python train.py --num_key_value_heads=2 --attn_scale=0.176 --init_std_qkv=0.0354 --init_mimetic=0.7 --beta2=0.99 --schedule="wsd" --batch_tokens=32768
Each number is 128 + 32 x the weight over the matrix's rms, rounded and kept within 0 to 255. Layers, rows and columns count from 0.

# layer 2 MLP down (transposed), 576x160, rms 0.0994, rows 24-45, columns 0-159
[[160 157  64 120 122  87  86 127  86 107 134 139 139 139  72 155 183 145 105  88 126 152  55 184 144  67 118 135 126 125 128 119 180 126 119 126  78 119 150 125  79 153 152 113 132  79 159 171 145 115 111 107 186 109 148 142  60 109 125 131 136  59 104 104 236 126 148 131 149  91 128  56 174 113 124 168 189 124 127 129 128 136 115  89 151 133 103 196  97 160 187  84 147 149 141 150 157 126 120 115 118 138 165 133 108 129  79 141 108 131 134 114 131 143  96 117 160 135 215 102 169 142 150 162 133 171  91 180 138 133 137 171  89 164 164 140 121  77 154 134 129 132 139 170 158 176 144 133 166 104 159 137 153  63 137 128  65 110 176 105]
 [ 71 103 154 145 130 162 175 170 139 111  76 110 121 165 102 138 144  59 127 141 112 130 148 118 148 147 118  92 169  53 108 107 119 121 132 136 145 154  88 119 126 154 187  91 187 130 152 112 170 128  60 121  77 143 145 182 147 104 117 154  58 104 138 113 141 104 105 138 128 172 153 164  57  92 137  66 143 145 169 160 143 117 138 136  68 149 114 111 168 178 105 157 156 148 127  88 186 188 128 164 139 101 178 139 134 150 107 152 164  68 136 143  96 140 205 177 145 143 186 113  70 117 147 126  97 108 129 103 182 139 109 147 153  71 186 149 124 123 170 149 160  89  51 173  86 150 106 151  92 119 122 164 112  90 194  95 187 191  77  88]
 [162 110 166  89 175 168 142 138 105 124 139 137 170 104 137 162 122 146 191 135  70 162 131 134 115 105 121  81 177 117 140 102 145  94 176 154 103 158 139 142 149  99 115 139 144 153 151 139 161  30 180 134 146  96 143 130 111  78  93 139 126  98 121  59 145 152 138 137 132 122 148 119 117 123 167 138 178 161 161  99 154 101 137 150 174 110 140 153 179 140 144 156 152 133 139 121 101 147 132 134 129 189 155 132 168 116 159 113 150 117 145 147 102 131 205 163 167 107 144 133 152 131 100 150 132 187 145 146 167 117 128 123 112 127 121 121  87 139 127 146  99 115 142 161 149 145 117 139 101 156  86 115 151 148 127 167  74 127 168 134]
 [120  92 133 112  99 140 123  71 131 129 142 119 112 106 156 147 101  92 138 122 142 200  82 201  91 107 208 147  38 101  98 163 117 113 103 159 101 176 164 148 115 168  89  99  83 136 144 100  65 158 118 162 117 187 155 111 104 160 109 110 148 132 118 119 140  85  85 110 121 104 132 106 144 165 129 177 123 182 149 103 162 113 135 142 154 118  93 142 111 136 146 131 166 108 118 232 162  97  83 144 196 153 145 134  53 124 159  92 169  43 154 155 112 172 116 136 102 114  93 119 141 176  91 155 145 179 145 174  92 109  53 106  82 117 158  75 124  89 134 128 126 134  92 147 126 184  82 139 122 127 150 104  87 179 121 113 108 157  70 187]
 [112  65 157 109  79  90  82 172 122 130  79 141 126 111 117 168 151 131 140 109 207 131 209 107 170 132 108 139 106 108 195  85 176 146  71 145  84 124 140 135 148 141 114 150  67 148 158 123 142  80 148 153 108 190 109 131 125 154 101 110 132  85  84  93 123 135 196 173 146 160 203 162 135 173 122  89 116 172 151 105 165 107 130 165 153 134 148 128  72 125  98 161  84 142  59 117 182  91 101 122 103 106 158 104 137 135 110 173 168 119  96  44 134 164  98  95 105 118 155 159 144 147 139 102 131 137  65 124 117 156 144 106 135 102 145 175 156  65 129 123 196 143 195 147 128 128 110 155 136  97  96 131 143 153  74 180  81 142 197 162]
 [126 125 124 127 135 131 119 129 127 130 133 125 125 124 126 131 123 122 122 125 129 125 124 134 135 127 138 124 128 126 123 126 119 130 130 129 133 133 128 128 124 132 135 129 130 126 128 118 129 123 121 134 131 130 132 122 131 133 126 131 116 128 126 131 134 136 119 123 132 125 122 138 124 125 141 129 126 130 126 130 120 129 131 128 130 134 132 130 131 132 129 133 126 132 129 133 126 132 127 125 134 127 130 136 125 131 122 135 135 136 132 123 127 126 126 130 131 119 123 119 135 131 135 135 114 129 127 131 123 125 124 132 132 136 135 124 128 124 137 135 134 121 131 131 139 126 133 129 127 122 125 127 133 135 137 133 131 126 135 127]
 [ 81 140 136 145  87 130  98 120  83 186  96  72 121  93  85 114 102 103 152 102 135 175 145 103 154 136 152 120  92  72 139  78 111  98 144 105 132 117 151  94 157 193 134  53 207 182 132 148  85 101 147 114 138  90 127 136  75 132 116 146 140  77  67 162 100 133 138 147 136 217 124 134 195 121  86 133 144 172 110  80 162 108 125 162 178 119 130  79 144 187 111 131 142 157 102  77 125 134 165  78 116 110 101 184 117 113  74 165 163 129 123 112 127 117 129 199 148 105 180 111 148 143 140 103 105 188 135  89 100 129 151  99 100 121 112 139 155 165 126 154 115 171 126 198 108 129 156 140 146 126 116  77 107 169 109  77 144 115 161 101]
 [101 143 136 106 111 129 118 144  79  84 157 102 154 127 195 113 130 162 185 150 153 161 106  84  68 123 115 151 177 111 156  56 146 106 125 174 142 148 111 153 112 158 105 122 106 124 172 147 125  89 139 157 109 139 112 179 143 118 109 119 119 122 137 187 156 120 112 119 113 168 121 126 152 137 127 142 127 133 151 126 110 108 116 152  96  99 142 150 136 109 147 193 147 160 133 151 139 101 121 143 158 137 147 123  95 119 163 164 108 114 130 146 147 127 158 143 144 142 115 135 147 160 150  99 101 138 147 186 176 162 120 160  98  88 131 168  96 181 124 124 138 130 145 149 129 107 153 155 196 116 175 148 142 131  88 124  91 157 122 143]
 [183 169  79 171 118 128 127 151 138 133 105 112 142 138 123 121 147 149 125 106 169 111 160 158 125 132 100 105 105 111 107 158 116 152  85 178 115 123 139 170 116 147 171 151 122 123  74  76 160 135 136 169  66 121  94 124 166 118 181 110 131  81 132  64 198  72 128  99 138 143  99 141 128  75 144 103 141  59 118 162 127 107 172  86 116 102 136  92 181 126 123 140  84 126 102  95 115 107 130 177 138 130 143 136  73 124 139  58 157 130 184 119 135 126 109 147 151 145  90 206 137 133 125 123 124 178 127  88 154 103 131 151 209 135  81  89 159 145 112 116  73 125 162 120 139 100 131  90 134 161 174  67 149 114 155 129  95  82 176 119]
 [ 82 130 109 113  99 105 122  77 117 114 140 123 124  94 109 122 128 149 140 141 163 131 145 102 126 164 117 120 136 115 132 124 140 125  82 138 147 127 110 160 138  77 122 160  92 145 142 109 128   0 154 210 100 132 192 131 124  88 135  97 170 135  81 127 109 147 179 113 130 150 126 131 150  96  99 164 120 125 113 132 108 118 115 163 150 117 150 127 113 164 111 110 138 117 144  98 171 146 102 116  85 108 125 104 106 132 104 151 130  85  91 133 144 158 162  97 137 129 152 146 178 113  89 139 100 167  73 103 136  91 171  85 117 103  91 133 154 121  98 137  93 120 116 122 118 152 143 107 105 150 146  90 162 116 126  79 145 152 104 154]
 [152 145 110  65 142 124  95 111 108 161 132 105 117  69 121  87 143 144 148 137 142 171 117 105 176 139  95 101 105 155 116  77  66 148  64 100 163  90 175 160 179 142 130  71 107 186 128  85  90 130 124  46 112 101 124 101 156  91 111 141  74 124 175 172 155 137 111 124 150 109 128 119  57 169 128 154 154 122 152 119  65 125 126 150 113 200 141 133 168 128 112  78 105 102 144 171 133 147 139 125  69 121 121 154 135  91  80 123 150 148 142  64 133 145 153 154  68 200 186 166 133 111 131 133 171  88 119 180 149 187 130 154 104 134 104 152  51  85 209 127 126  84  91 154 125  58  56 135 179 133 167 147 131  80 112  29  87 113 154 155]
 [145 145 114 122 118 134 129 106 133 116 145 119 166 156  96  76 101 122  85 120 123 174 119  87 118 152  85 124 113 122  79 189 142 103 178 118 115  82 149  75 140  98 163 137 127 181 219  77 127  62  74 136  80 172 125 114  63 112 120 158  94 106 102 173  87 137 101 150 134 120 132 147  91 154 126 125  96  84 126  79 150 191 162  98 130 145 132 117 149 224 106 142 156 110 143 168  87 125 107 127 123 145 155 171  91 104  45  91 107  92 162 130 130 147 131 125 106 158 110 157 121 139  64 224  97 155 148  67  89 131 113  47 139  98  88 176 162  57 111 132  84 137  74 124 154 177  98 159 131 183 140  67 156 121 180 209 124 104 118 135]
 [201 106 106 124 141 135 194  97 201 114  82 116 171 117 130 107 151 166  45 122 136 143  67 214 113 134 134 117 146 135 131 142 126 156 138 127 115 157 109 137  86 114  99 207  77 123 119 108 139 147  96 166 138 112 254  96 131 114 145 124  96 110 118 191 161 152 114  98  95 145 138 122  78 117  75 136 185 125 119 167 103 110 113 102 105 138  84 109 104 165 100 165 186 102 101 167 136 161 137 143 171 110  86 125 131 163 152 118 128 135 155 169 185 122 143 136 119 133 124 155 134  84 138 133 203 133 113 102  78  88 200 127 100 133 107 124 167 196 108 145 134 174 129 154 143  99 127 132 134 196 131 127 127 116 156 179 149  80 101 112]
 [120  92 119  86 125 138 110 110 102  98 164 171 119 128 162 113 174 202  83 173 147 151 108 175 109 157 119 100 125 126 130 172  77 135 168 105 112 105 130 104 130 107 120 221 103 164  67 138 136  65  83  82 117 153 129 113 133 114 143 184 130 158 151 139 132 101 157 131 186 106 126  80 120  95 166  94  68 142 126 122 141 146 199 165 148 130 114 121 113 106 103 162 152 180  80  93 122  80 123  77 134  96 216  64 168 108  51  93 165 159 105  90 156 141 143 172 141 172 101 119 167 153 142 152  63 108 136 137  52 186 122 122 155 144 142 137 139 162 189  83 115 186  51  81 120 154 119  83 128 182 178 167 105 110  90 137 153 132 104 106]
 [130 143 138 119 133 107 124 132 114 136 149 132 187 184 144 146  83 127  99 126 118 118 119 179 129 118 130 149 167  92 118 138 128  96 127  67 170 159 103 133 111 125 134 162  91 204 144 145 156  50 128  92 106 150 157 101 157 126 136 140 115 132 160 136 105 151 128 173  84  94 124 119 118  39 117  89 162 111 149 108  94 142 183 101 187 116 130 143  56 142 151 109 134 169 138 188 122 155 122 159  91 163  84 107 107 144 157 122 149 166  98 176 133 130  90 128 158 162 111 120 139  90  84 118 140 156  96 100  78 118 120 165 153  75 127  95 158 111 109 156 133 130 148 162 132 184 135 155 162 161 150 178 185 154 103 173 103 115 196 144]
 [189 148  46 143 106 174  92  94  86 113 112  75 131 122 115 105 123 155 136 162 118 165 132 135  84 154 201 121 133 148  84  97 149 159 187 125 150 129 115  87  80 128 109 175 119  96 145 147 214  73  63  93 186 171 103  70 197  88  87 140 184 146 108 144 151 141 195 182 163 111 109 154 123 133 187 127 144 109 170 104 146 141 149 171 140 196 174 110 115 135 181 109 175 153 147 164 149  96 202 105  88  93 133 198 137 133 131  94  79 148 194 139 141  82 151 168  61 163 101 132 145 165 104 168 103 140  99 105 136 182 136 168 167 136 115 111 148 154 170  88  61 112 179 152 155 150 151 143 223 121 141 143 183 157 167 149  34  86 160 135]
 [ 78 155 140 127 136  76  82  77 139 168 122  98 107 132 126  85 128 160 123 111 128  45 107 120 111 115 155 123 223  85 169  98 150 134 196 170 145 119  59  58 125  83 136 168 157 134  96 143 161 114 122 119 114 176 145 117 169  62  93 188 116  86 146 159 148 144  94 148 155  43  97 113 145 128 159 129 124  60 107 150  86 154 132 122 107 130 138 108 154  36 164 155 115 143 140 146 142 151 131 188 132 154   8  79 104 140 157 137 140 170 101 119 129 164 159  88  74 201  72 171 182 149 177 144 144 120 129 153 121 144 190 121 153  83 133 104 100 162 127  96 146 127 112 152 202 146 112 119 107 164 150  85 106 126 170 109  96  90 110 152]
 [161 118 162 158 104 109 140 161 115 111 104 130  94 164 119 139 176 129 127 129 132  81  82 118 107 114  37 162  53 136  68 134 199 181 104 149 115 131 124 179  99 184 124 140 113 138  77 100 102  20 165 150 127 131 169 155  53 124 159 129  99 120 139 144 104 104 111 164 124 151 150 104 149  98 147 157  93 144 170  90 113 126 105 165 127  62 109 103  94 151  71 123 131 153 113  83  94  97  80 105 137 155 129 127 132 130 220  89 171 158 118 115 117 109 147 130 186 105  66 159  52  80 154 113 134 172 183 151 149 110 226  92 128 107 108 116 115 169 148  95 125 131 175 115 125 136 149 166 104  89 142  88 179 101 153  84 115 146  85 153]
 [185 105 108 129 129 178  96 123 159 149 145  69  92 100 143 147 142 136 127 122 110 145 103 146 186 123 166 216 157 120 154  99 125 141  57  95 142 161 169  91 102 118 127 140 144 152 132  92 118  12 155 127 122  95 118 146 154 159 161 128 145 118  63 116 146 170 118 193 173 155  89 109 165 129 113 101 128 187 135  81 152 128 146 136 152 114 131 146 142 145 161 124 179 132 114 150  88  78 173  63 129 157 142 148  83 178 117 159 167  64 131 112 151 158 111 128 156 111 132 145 174  69 159 118  93 114 125  67 157 159 128 129 142 147 208 114 102  88 164 184 154 149  86  90 167  47 114 108  32 102 126 100 215 109 100 109 112 166 178 141]
 [160 169 150 144 157 161  98 141 166 136 137 123 170 171  90 111 158 121 149 109 122 117 100  72 114  95 140  94 150 161 146  92 104 128 122 129 141 138 143 204 161 162 185  99  63 125  78 134 153 110 103  88 111 102 123  94  66 171 168 110 105 101  97 125 210  94 111  73  77 110 131  99 132  99 161  63  88 140 115  70 108 108 178 132 157 111 161 134 121 121 106 105  89 151  80  80 152 137 112 117 142 147 119 153 122 124 168 111 144 131 107 127 120 151 138 109 139 140  91 108 129  96 129 132 145 106  84  92 175 152 143 117 128 108 119 164 130  52 167 183 198 165  94 150 114  98 137 130 158 106 127 140 137 127 148 125 185 128 146  83]
 [179  83 148 167 115 159  76 135  54  94 107 116 122 118 134 174 115  91 134 117  97 115  98 166 159 185  85  65  52 132  93  74 136 110 140  88 136 195  84  89 125 171  99 134 116 217 108 154 184  84 141 110 133  81 104  52  95 127 113 138 131 120  52 159 195 112 141 122 151  98 120 106 156  98 134 148 183 151 150 109 123 217 155 112 142 111 112 158 142 126 141  95 181  76 103 124  81 164 128 116  75 169 134 114 147  93 117 136 126 185  98 126 166 112 143 150 130  87 162 101 128 105 101  99 122 108 103  74  97 170 114 161 140  93 113 158 148 127 161 109  66 158 117 112  75 104 147 110 122 140 159 156  89  95 146 112  84 102 174 154]
 [134  66 205 132 242 128 103 111 146 114  89 115  91 125 145 121 102 105 101 169 105 180 130  99 129 121  84 108 154 163 157  78 104 119  92 133 110 168 128 120 109 168 137 163 117 211 157  72 113 158 193  67 185  99 176  78  81 108 191 129 110 172 152 118 178  89 194 102 123 150 134 194 122 109 131 126 139 104 127 145 123  76 142 145 159 166 123 115 188 137 128 123  82  99  83  95 121 128 150 138 124 109 128 127 129 206 122 154 128 124 166 199 146  52 139  99 148 100 109 116 139 133 145 104 144  87 119 132 164  98 220  97 118 119 148 136 129 173 136 124 141  55  91 151 124 136 155 178  20  80 205 137 146 133 149 104 116  86 104 112]]
# layer 2 MLP up, 576x160, rms 0.097, rows 25-45, columns 0-159
[[ 95 159 158 109 100 133 151 105 141 105 184 135 179 129  92 139 161 133 105  80 156 157 155 140 132 166 110 131 170 125  68 147 122 153 163 113 102 167 103 175 173  88 137 200 211 144  74 121 142 146 187 123 185  74  67 156 166 188 111 147 100 128 143  62  56 165 129 155 145  85 147  87 138 153  79 132 138 150 123 235 159 156 182  92  96  94 183 123 149 111 140 164  63 133 150 159 142 102 164  88 145 137  93 144 104 170  74 144 124 133 143 117  93 131 107  77 108 152  70 136 141 136 145  97 200 116  92 125 165 132  90  46 173 105 157 167 117 131 112 151 127 171 110 142 140 120 206 156 143 154 161 116 109 145  48 166 113 210 145 191]
 [140 132 119 146 118 139 139 114 144 116  67 138 133 127 149 118 153 152 134 156  82  85 127 157  73 128 129 135 120 132 151 110 148 177 143  84 129 176  77 118 114  91 166 130  97 136 161 114 136 138  97 115 136 121  87  97  98 114 136  91 114 150 168 139 112 118 137 134 139  86 117 128 137 128 147 105 153  95 124 132 122 129  63 140 146 149 145 143 141 114 121 159  75 102 164 118 136 151 101 145 159 114  83 117  99 145  85 143 130 113  98 150 140  87  78 165 151 119 121 101 137  73 134  91 104 139 156 124 123 161 102 104 133 150  79 135 111 130 101 123 154 178  85 115 168 138  83 171 109  66 110 123 157 125 143 119 153 110 129  94]
 [142 172 159 102 142 123  70 107 178 130 112 162 114 156  98 114 142 114 180 142 155 129 177  91 110 128 114 137 149 135  94 159  86 160 129 107 172 125 168 150  76  92 107  99 137 167 162 101 108 175  84 101 201  91  87 148 107 114 112  92 197 130 147 183 120  72  54 122 134 169 173 156 151 172 158 172  99 145 109 181 128  70 162 108 211 157 118 125 191 103 117 149  97 135 115 141  74 114 125 168  74 209 172  87  89 110 139 139 152  97 109 196 117 104 148 112 206 148 185 142 120 140 201 148 142 118 128  80  92 172 110  60  38 142 153 126 139 167 109  96 111  70 135  95 101 178 117  79  95 175  72 100 120 130 148 169 188 130 157 153]
 [100 103 102 100  90  74 149 127 128 129 125 206 154  98 137 185 206 113 154  83 205 112 169  97 118 206 150 110  95 152 173  94 176 160 139 119 140  98 135 187 148  89  76  97 133  82  76 126 148 148 105 151  87 106 143 133 140 131 103  93  42 135  57 113  78 150  82 129 114 123  71 108 126 128 115 172 145 182 130 106 147 122 136 165  83  83 123  87 109 114 121  97 135  91 122 185 131 112 119 152  42 169 108 127 152 106 151 166 117 142 103 145 139 128 142 101  89 139 117 120 120 130 126  84 151 139 141 136 119 110  95 141 138 160 100  97 144 160 136  78 160 171 202 102 140  81 130 113 116 100 100 141 173 225  82 177 136 117  84  89]
 [129 132 136 136 128 128 123 115 132 143 123 128 122 133 132 136 124 125 128 142 125 129 132 121 129 129 127 117 135 150 138 133 138 133 137 118 125 118 132 132 132 121 120 130 134 123 122 135 132 148 134 116 136 120 123 137 131 136 124 125 133 127 127 124 107 127 123 115 116 129 129 127 129 146 123 137 117 139 129 129 137 128 123 125 127 130 122 124 130 135 120 126 121 124 135 132 123 136 133 133 123 117 126 117 135 120 125 143 124 122 124 121 128 129 127 132 127 125 123 126 126 133 124 127 133 119 129 124 127 127 118 111 126 131 125 122 117 125 120 128 128 127 125 121 122 124 129 130 130 134 119 142 125 131 130 135 121 128 137 125]
 [138 150 100 113  88 121 122 117 189 160 133 129 114 116 133 140 186  82 102  82 106 122 159 133  99 165 177 128  81 124 147  78 181 109 142  99 100 148 179 147 146 116  43  92 147  84  87 226 116 171 123  83 139 111 136 133 130 139  80 108  91 109  82 123 106 114 156 109 128 105 107 159 161 136 151 126 118 125 192 115 153  96 145 157 166 127  98 148 157 166 115 109 146 124 104  75  99 100 137 151 142  97  99 162 144  77 139 150 121  94 142 108 132 189 175 189 111  89 142 115  62 179 209  90 111  87 128 164 152  90 130 110  80  86 123  95 104 162 109 105 166 193 109  95 105 123 146 144  84 119  88 165  69  44 149 143 191 170 150  86]
 [ 95 126 121  85 138 152  98 108 155 126 102  85 112 125 141 142 125 151 134 119 155  78 132  97 159 166 113 158 173 136 155 136 152  97 123  75 106 126  95 157 170 122 138 109 154 118  82  91 125 139 121 129 126 106 125  91 118 155  92  87 151 106 114 115 111  77 110 144 130 129 125 114 151 144 116 138 120 125  84 123 149 131 122 166 114 163 118 103 147 143 124 114  36 102 128 111 144 154  98  99 142 111 136 139 145 102 157 116 103 132 114 112  89 148 151 135 155 135  79 104  75 146 127 121 139 104  99  89  90 150  78 105 143 143  90 103  63 123 150 102 162 161 136 145 160  85  82 143 100 107 106 113 141 145 119 122 109 117 135 125]
 [148 156  91 131 106 126 165 137 117 113  85  91 127 120 106 102 150  99  77 140 149 119 110 138 150 154 147 144 151 180 111 166 151 149 128  99 101 155 127 114 164 115 150 137 145 116  58 165 105 162 107 141 123  98 143 120 135 179 104 107 140 127 128 107 127 102 104  58 113 161 141 144 159 142 119 119  88 127  99 114 155  85 175 100  88 148 145 124 173 180 161 142 154 161 158 128 114 133 138 130  91 107  98 166 164 115 123  92 151 144 114 116 131  66  85 119 134 124 143 154 138  95 151 116 144  69 106  98 151 141 112 146 151  87  97 100 130 113 106 109 114 113 130 100 126 138 162 104 140 146 101 122 144 162  93 159 120 126 170 115]
 [111 170 101 124  88 100 170  89 127 148 155 140 156  89 112 124 186 130 127 144 166 138 145 115  84 160 144 124 180 183 158 144 146 139 169 142  49  80 130 163 144 102 150  84 123 139 140 150 156 133 137 138 125 117  93 154  96 119 121 118 190 126 115 101 110 159 125 138  92 135 120 123 106 135  76 143 107 117 113 139 138 110 101 131 132 125 140 118 102 161 138 151 122 163 134 127 151 154  80 129  69 136 117  93 137 153  95 136 107 101 113 148 119 124 185  96 151 168 101 144 138 113  83 136 121 128  42  86  83 115 128  81 113 123 167 129 146 169  63 102  97 138 134 147 148 140 112 132 103 145 105 137 134 135 138 126 141 135 101 158]
 [112 165 107 119 177 101 163  94 142 116 103 111 114  73 134 173 105  68 123 158 143  91 159  62  66 151 125  78 160 154 135 100 159 125 167 135  72 125 154 113 170 134  99  91 215 181 150 134 152 160 119 137 160 110 135 125 135 145 128  53 147 218  99 171 110 166 122 148 167 206 134 137 113 192  89 102 155 102 156 125  89  96  95  53 152 141  67 154 105 146  82  74  92  70 146  82 156 151  65  85 119  97 114 163 174  87 128 148 145 157 135  84 132 176 172 124 126 206 148 143 120 168 121  87 182 100 171  74 167  96  71 120 147 204  55  94  79 146 110 126 119 140 161 168 133  62 172  67 155 184 137 115 129 118 149 114 131  90 123 137]
 [107 142 178  94 191 143 178 106 167 112 140 126 158 151 114 120 166 121 182 182 166  66  79  97 101  66 118 154 161 109 147 172 125 158 130 100 145 112 120  90  89 105 104 109 126 145 143 130 146 171  95 122  89 152  74 119  99 166 168  95 180 156 146  62 112 113 101 139 107 175 112  81 110 182 153 120 127 162 112 107 104 101 132  73 162 120  86  91 164 116 178 122 137 183  92 199  94 168  70 154  39 163 165 122  81  96  99 106 175 122 208 112 106 108 139 185 139 155 134  79 134 179 160 111 152 142 161  77  60 101  65  42 104 171 139 199  89 128  83  99 135 133 147 107 136 100 116 110 123 151 111 121 103 168 179 154 115 130 180 142]
 [124 179 113  75 147 101  74 125 130 119 158 132 157 153 174  98 152 123 130 134  73 114 105 110 109 136 118 112 136 123  63 153 180 116 109 143 103 161 109  83  75 162 104 117 151 126  91  57 160 168 129 134 156  79  48 125 127 139 123 130 121 200 130 136  58 154  70 171 117 196 118 115 167 138  71 152 200 181 186 149 100 130 121 120 123 131 125 172 105 171 138  92 106 174 189 196 134 102  99 128  61 160 160 116 115 140 124 130 127 138 131  82 163 112  98  84 188 150 133 120  98 137 147 130 139 116  92 127 170 163 103  89 140 147 150 117 126 153 146 126 170 121 130 143 144 104  70  76 103 155 156 120 144 138 103 199 214  81 154 113]
 [152 118 105 180 129 132 193 166 124 132  98 123 181 113 103 116 111 165 163 156 145  79 134 111 148  83 149 106 115 177 149 130 101 156 120 119 124 156 132 127 104  74  97 111 132 118 133 121 113 139  20 116 200 126  73 137 164 181 126 147 147 164 133  58  93  88 105 144 122 107 107 166 139 157 150 147  87 138  95 115 162 148 118 161 115 182 128 129 158 137 109 101 112 188 150 187 159 157  63 174 108 201 176 169 143  97 186 116 142 119 183 188 150 129 153 150 102  84 170  47 163 179 121 175 120 154 132 129 106  29  13  90 107  99  99 117 102 124 117 149 162 154 113  65 134 109  88  86 142 176 119 130 119 169 146 204 146 152 156 187]
 [129 208 124 132  56 112 157 111  77 124  76 145 105 157 163 143  95 143 109  84 144 119 150 136  99 101 180 102 154 124 108 149 127 109 129 123 142 158 176 127 175 165 113 116 123 145 131 142 160 153  73 129 105 121 132 100 139 155 120 132 178 134 122  86 103 163 113 134 128  93  70 133 133 122 149 142 119 105 154 156 165 110 162 111 107  76 167 117  79 130 138  55  97 151 128 130 109 135 129 137 144 157  71 117 105 118 173 139 176 155  73 160 110 137 148 144 156  93  83  65 125 123 101 173 163 106 108 111  97 140 117 121  87 102 104 103 129 167 127  95 125 147 131 175 168 110 116 141  78 176 122 167 136 149  75 222 118 121 184 117]
 [137  79 154 103 120 117 141  88 106 145 133 163 141 184 194 145 147 143 113  79  87 139 134 116 178  54 157 121 196 169  97 170 165 129 103  89 106  94  99 165 119  83 126 136 220  84 127 101 111 174 102 108 138 101 160 142 199 110 133 178 163 200 105 114  86 142  86  50 172  88 135 148  99 153 183 175 132 131 125  39 173  80 144 150 107 126 114 108 139 103  71  91  96 131 176 114 114 156 140 127  85 173  84 103  81  69  97 110 129 138 122 177  99 144 170 115 183 195  83  54 119 137  98 185  95 177  94 130 125 195 126 102 109 124 159  83 102 136 142 109 101 126  48 181 100  55  94 140 165 144  72 136  77  39 136 143  89 126 172 101]
 [ 95 158 110  69 146 125 125 131 145 161  92  64  70  87 167 122 140 168 112 102 105 131 111  96 174 117 132  98 145 144 107 155 136  83 146  97 104 130 140  94 128 167  77 131 129 116 139 135 156 171 182 126 112 163 169 179 158 232 189 132 164  85 123 138  74 103  91 113  82 113 111 105 116 147 164 183 134 105  44 176 120  83  73  82 131 134  79 141 156 127  95  93 135 100 127 121 109 136  63 109  77 100 114 124 123 134 111 158  85 161  67 170  80 140 123 186  97  93 168  93 154 107 119 128  98  97 144  77 114 154  96  82  93 116  99  53 118 190 109 126 158 123 185 111 168  99  72 167 119 113 127 160 107 118 151 119  64 135 170  70]
 [101  70 116 187 123  59  85 188 145 164 107  71 156  53 106 142 102 103 131 186 115 162 127 113 104 123 137 136 210 220 117 193  62 117 143 127  86  76 157 134  63  77 166 131 181 107  93  98 134 157 122  90 101  64  97 142 162 180 101  83 155 140 156 183  76  87 143 155 146 148 118  98 158 104 139 136  99  92 169  72  93  87 131  74 143 140 116 123 126 183 119  94  79 167 122  69 148 152 147 186 157 174  92 164 130 114 131 158 135 137 122 138  97 165 145 151 203 117 168 122  92 159 113 132 120  78  91 103 127 110 104 139 125 133 112  99 110 174 113 178 164 106 105 158 135 146  87 159 170  67 159 156 144 122 210 169 153 122 124 134]
 [110 144 109  92 161 183 109 153 105 125 146 181 100  91 102  97 150 104 103 114 125 139 149 124 162 181 100  83  69 224 137 138 124 100 199 107 148 166 126 104  77 116 121 203 115 142  72 164  98 156  20 111 126 116 101 156 210 160 103 173 119 166 146 199  94 108 154  64 138 176 187 143 162 165 110 113 168  68 108 116 131 102 112 129 136 143 143  99 185 135 187 144 102 130  86 107 174  76 169 138 164 119 137 121 182 129 161 165 101  69 137 166  86  93 109 144 141 165 103 148  84 138  76 148 154 112 148 139 135 196 114 109 158 161 119  79  92 111 107 161  99 117 129 132 156 112 123  94 146 132 128 184  87 182 165 194 168 166 115 139]
 [111 101 202  87  82 136  86 149 185 121 183 127 176 192 112 152 169 169 110 114 153  92  91 115 143  88 122 134 161 157 124 146 129 101 133 135  65  94 203 180 138  92 152 130 130 126  82 133 162 166  94 144 158 120 126 156 126 180 168  92  96 113 149  94 126 162 124  97 121 109 117  56 130 164 163 167  87 153 118 109 166 101 129 121 140 152 138 125 128 155  99 171 107 114 117 131 140 100  80  75 119 139 115 114  92  91 168 158  92 113 121 170 140 115 117 159 100 135  97 118 121 171  90 109 228 110 147 109 134 111 110  98 163 117 132 110 141 125 183 191 170 142 146 114 144 157  96 154 134  75 136 131  78  91 147 149 157 181 194 127]
 [104 101 187 156 144 149 117 103  61 158  77 170 146 102 101 153 106 159 183 149 120 154 156 126 126 126 115 212 129 144 131 146  98 152 170 106  89 113 124 120 158 126 118  81 173 164 168 171 139 154  87  73 109 100  83  45  69 138 127 141 130 165 133 145  95  58  85 105 111  63 148  79 118 162 110 137  68 113  54 159 163  75 124  97 174 165 172 142 131  57 145  78  93 152  93 147 102 169 142 112  78 126 135 136  91 135 183 163 173 105 107 144 155 121  86 116 158 164 141 145 116 162 130 172 149 177 120 134 121  96  95  82 179 122 126 150 131 103 109  46  82 141 122 151 154  94 131 118 155 147 129 131 174 141 110 167 106 140 131 121]
 [115 183 146 120 136 169 164 121  65 111 115 134 104 111 106  67  78  93 133 193 174 164  78  80  98 114 165 148 122 180 136 138 163 168 153 104 118 136  99 192 103 111  92 151 151 148 103 175 152 149 168 130  89  95  78 105 109 152 176 102 134 174 143 129  78  91 132 133  85 157 123 169 163 163 112  66 190 158  78 143 108  76  83  65 164 148 126 142 131  97 105  96 120 132 122 177  89 100 147 139 113 146 136 165 107  96 126 113 130  82  98 105 156 138 142 168 119 115 165 110  68  99 130 131 151  51 169  96 198 149 108  75 117 167 106 113  54 155  88 160 163 111 130 152 164 107  76  65  62 158 168 102 162 134 202 178 154 119 144 123]]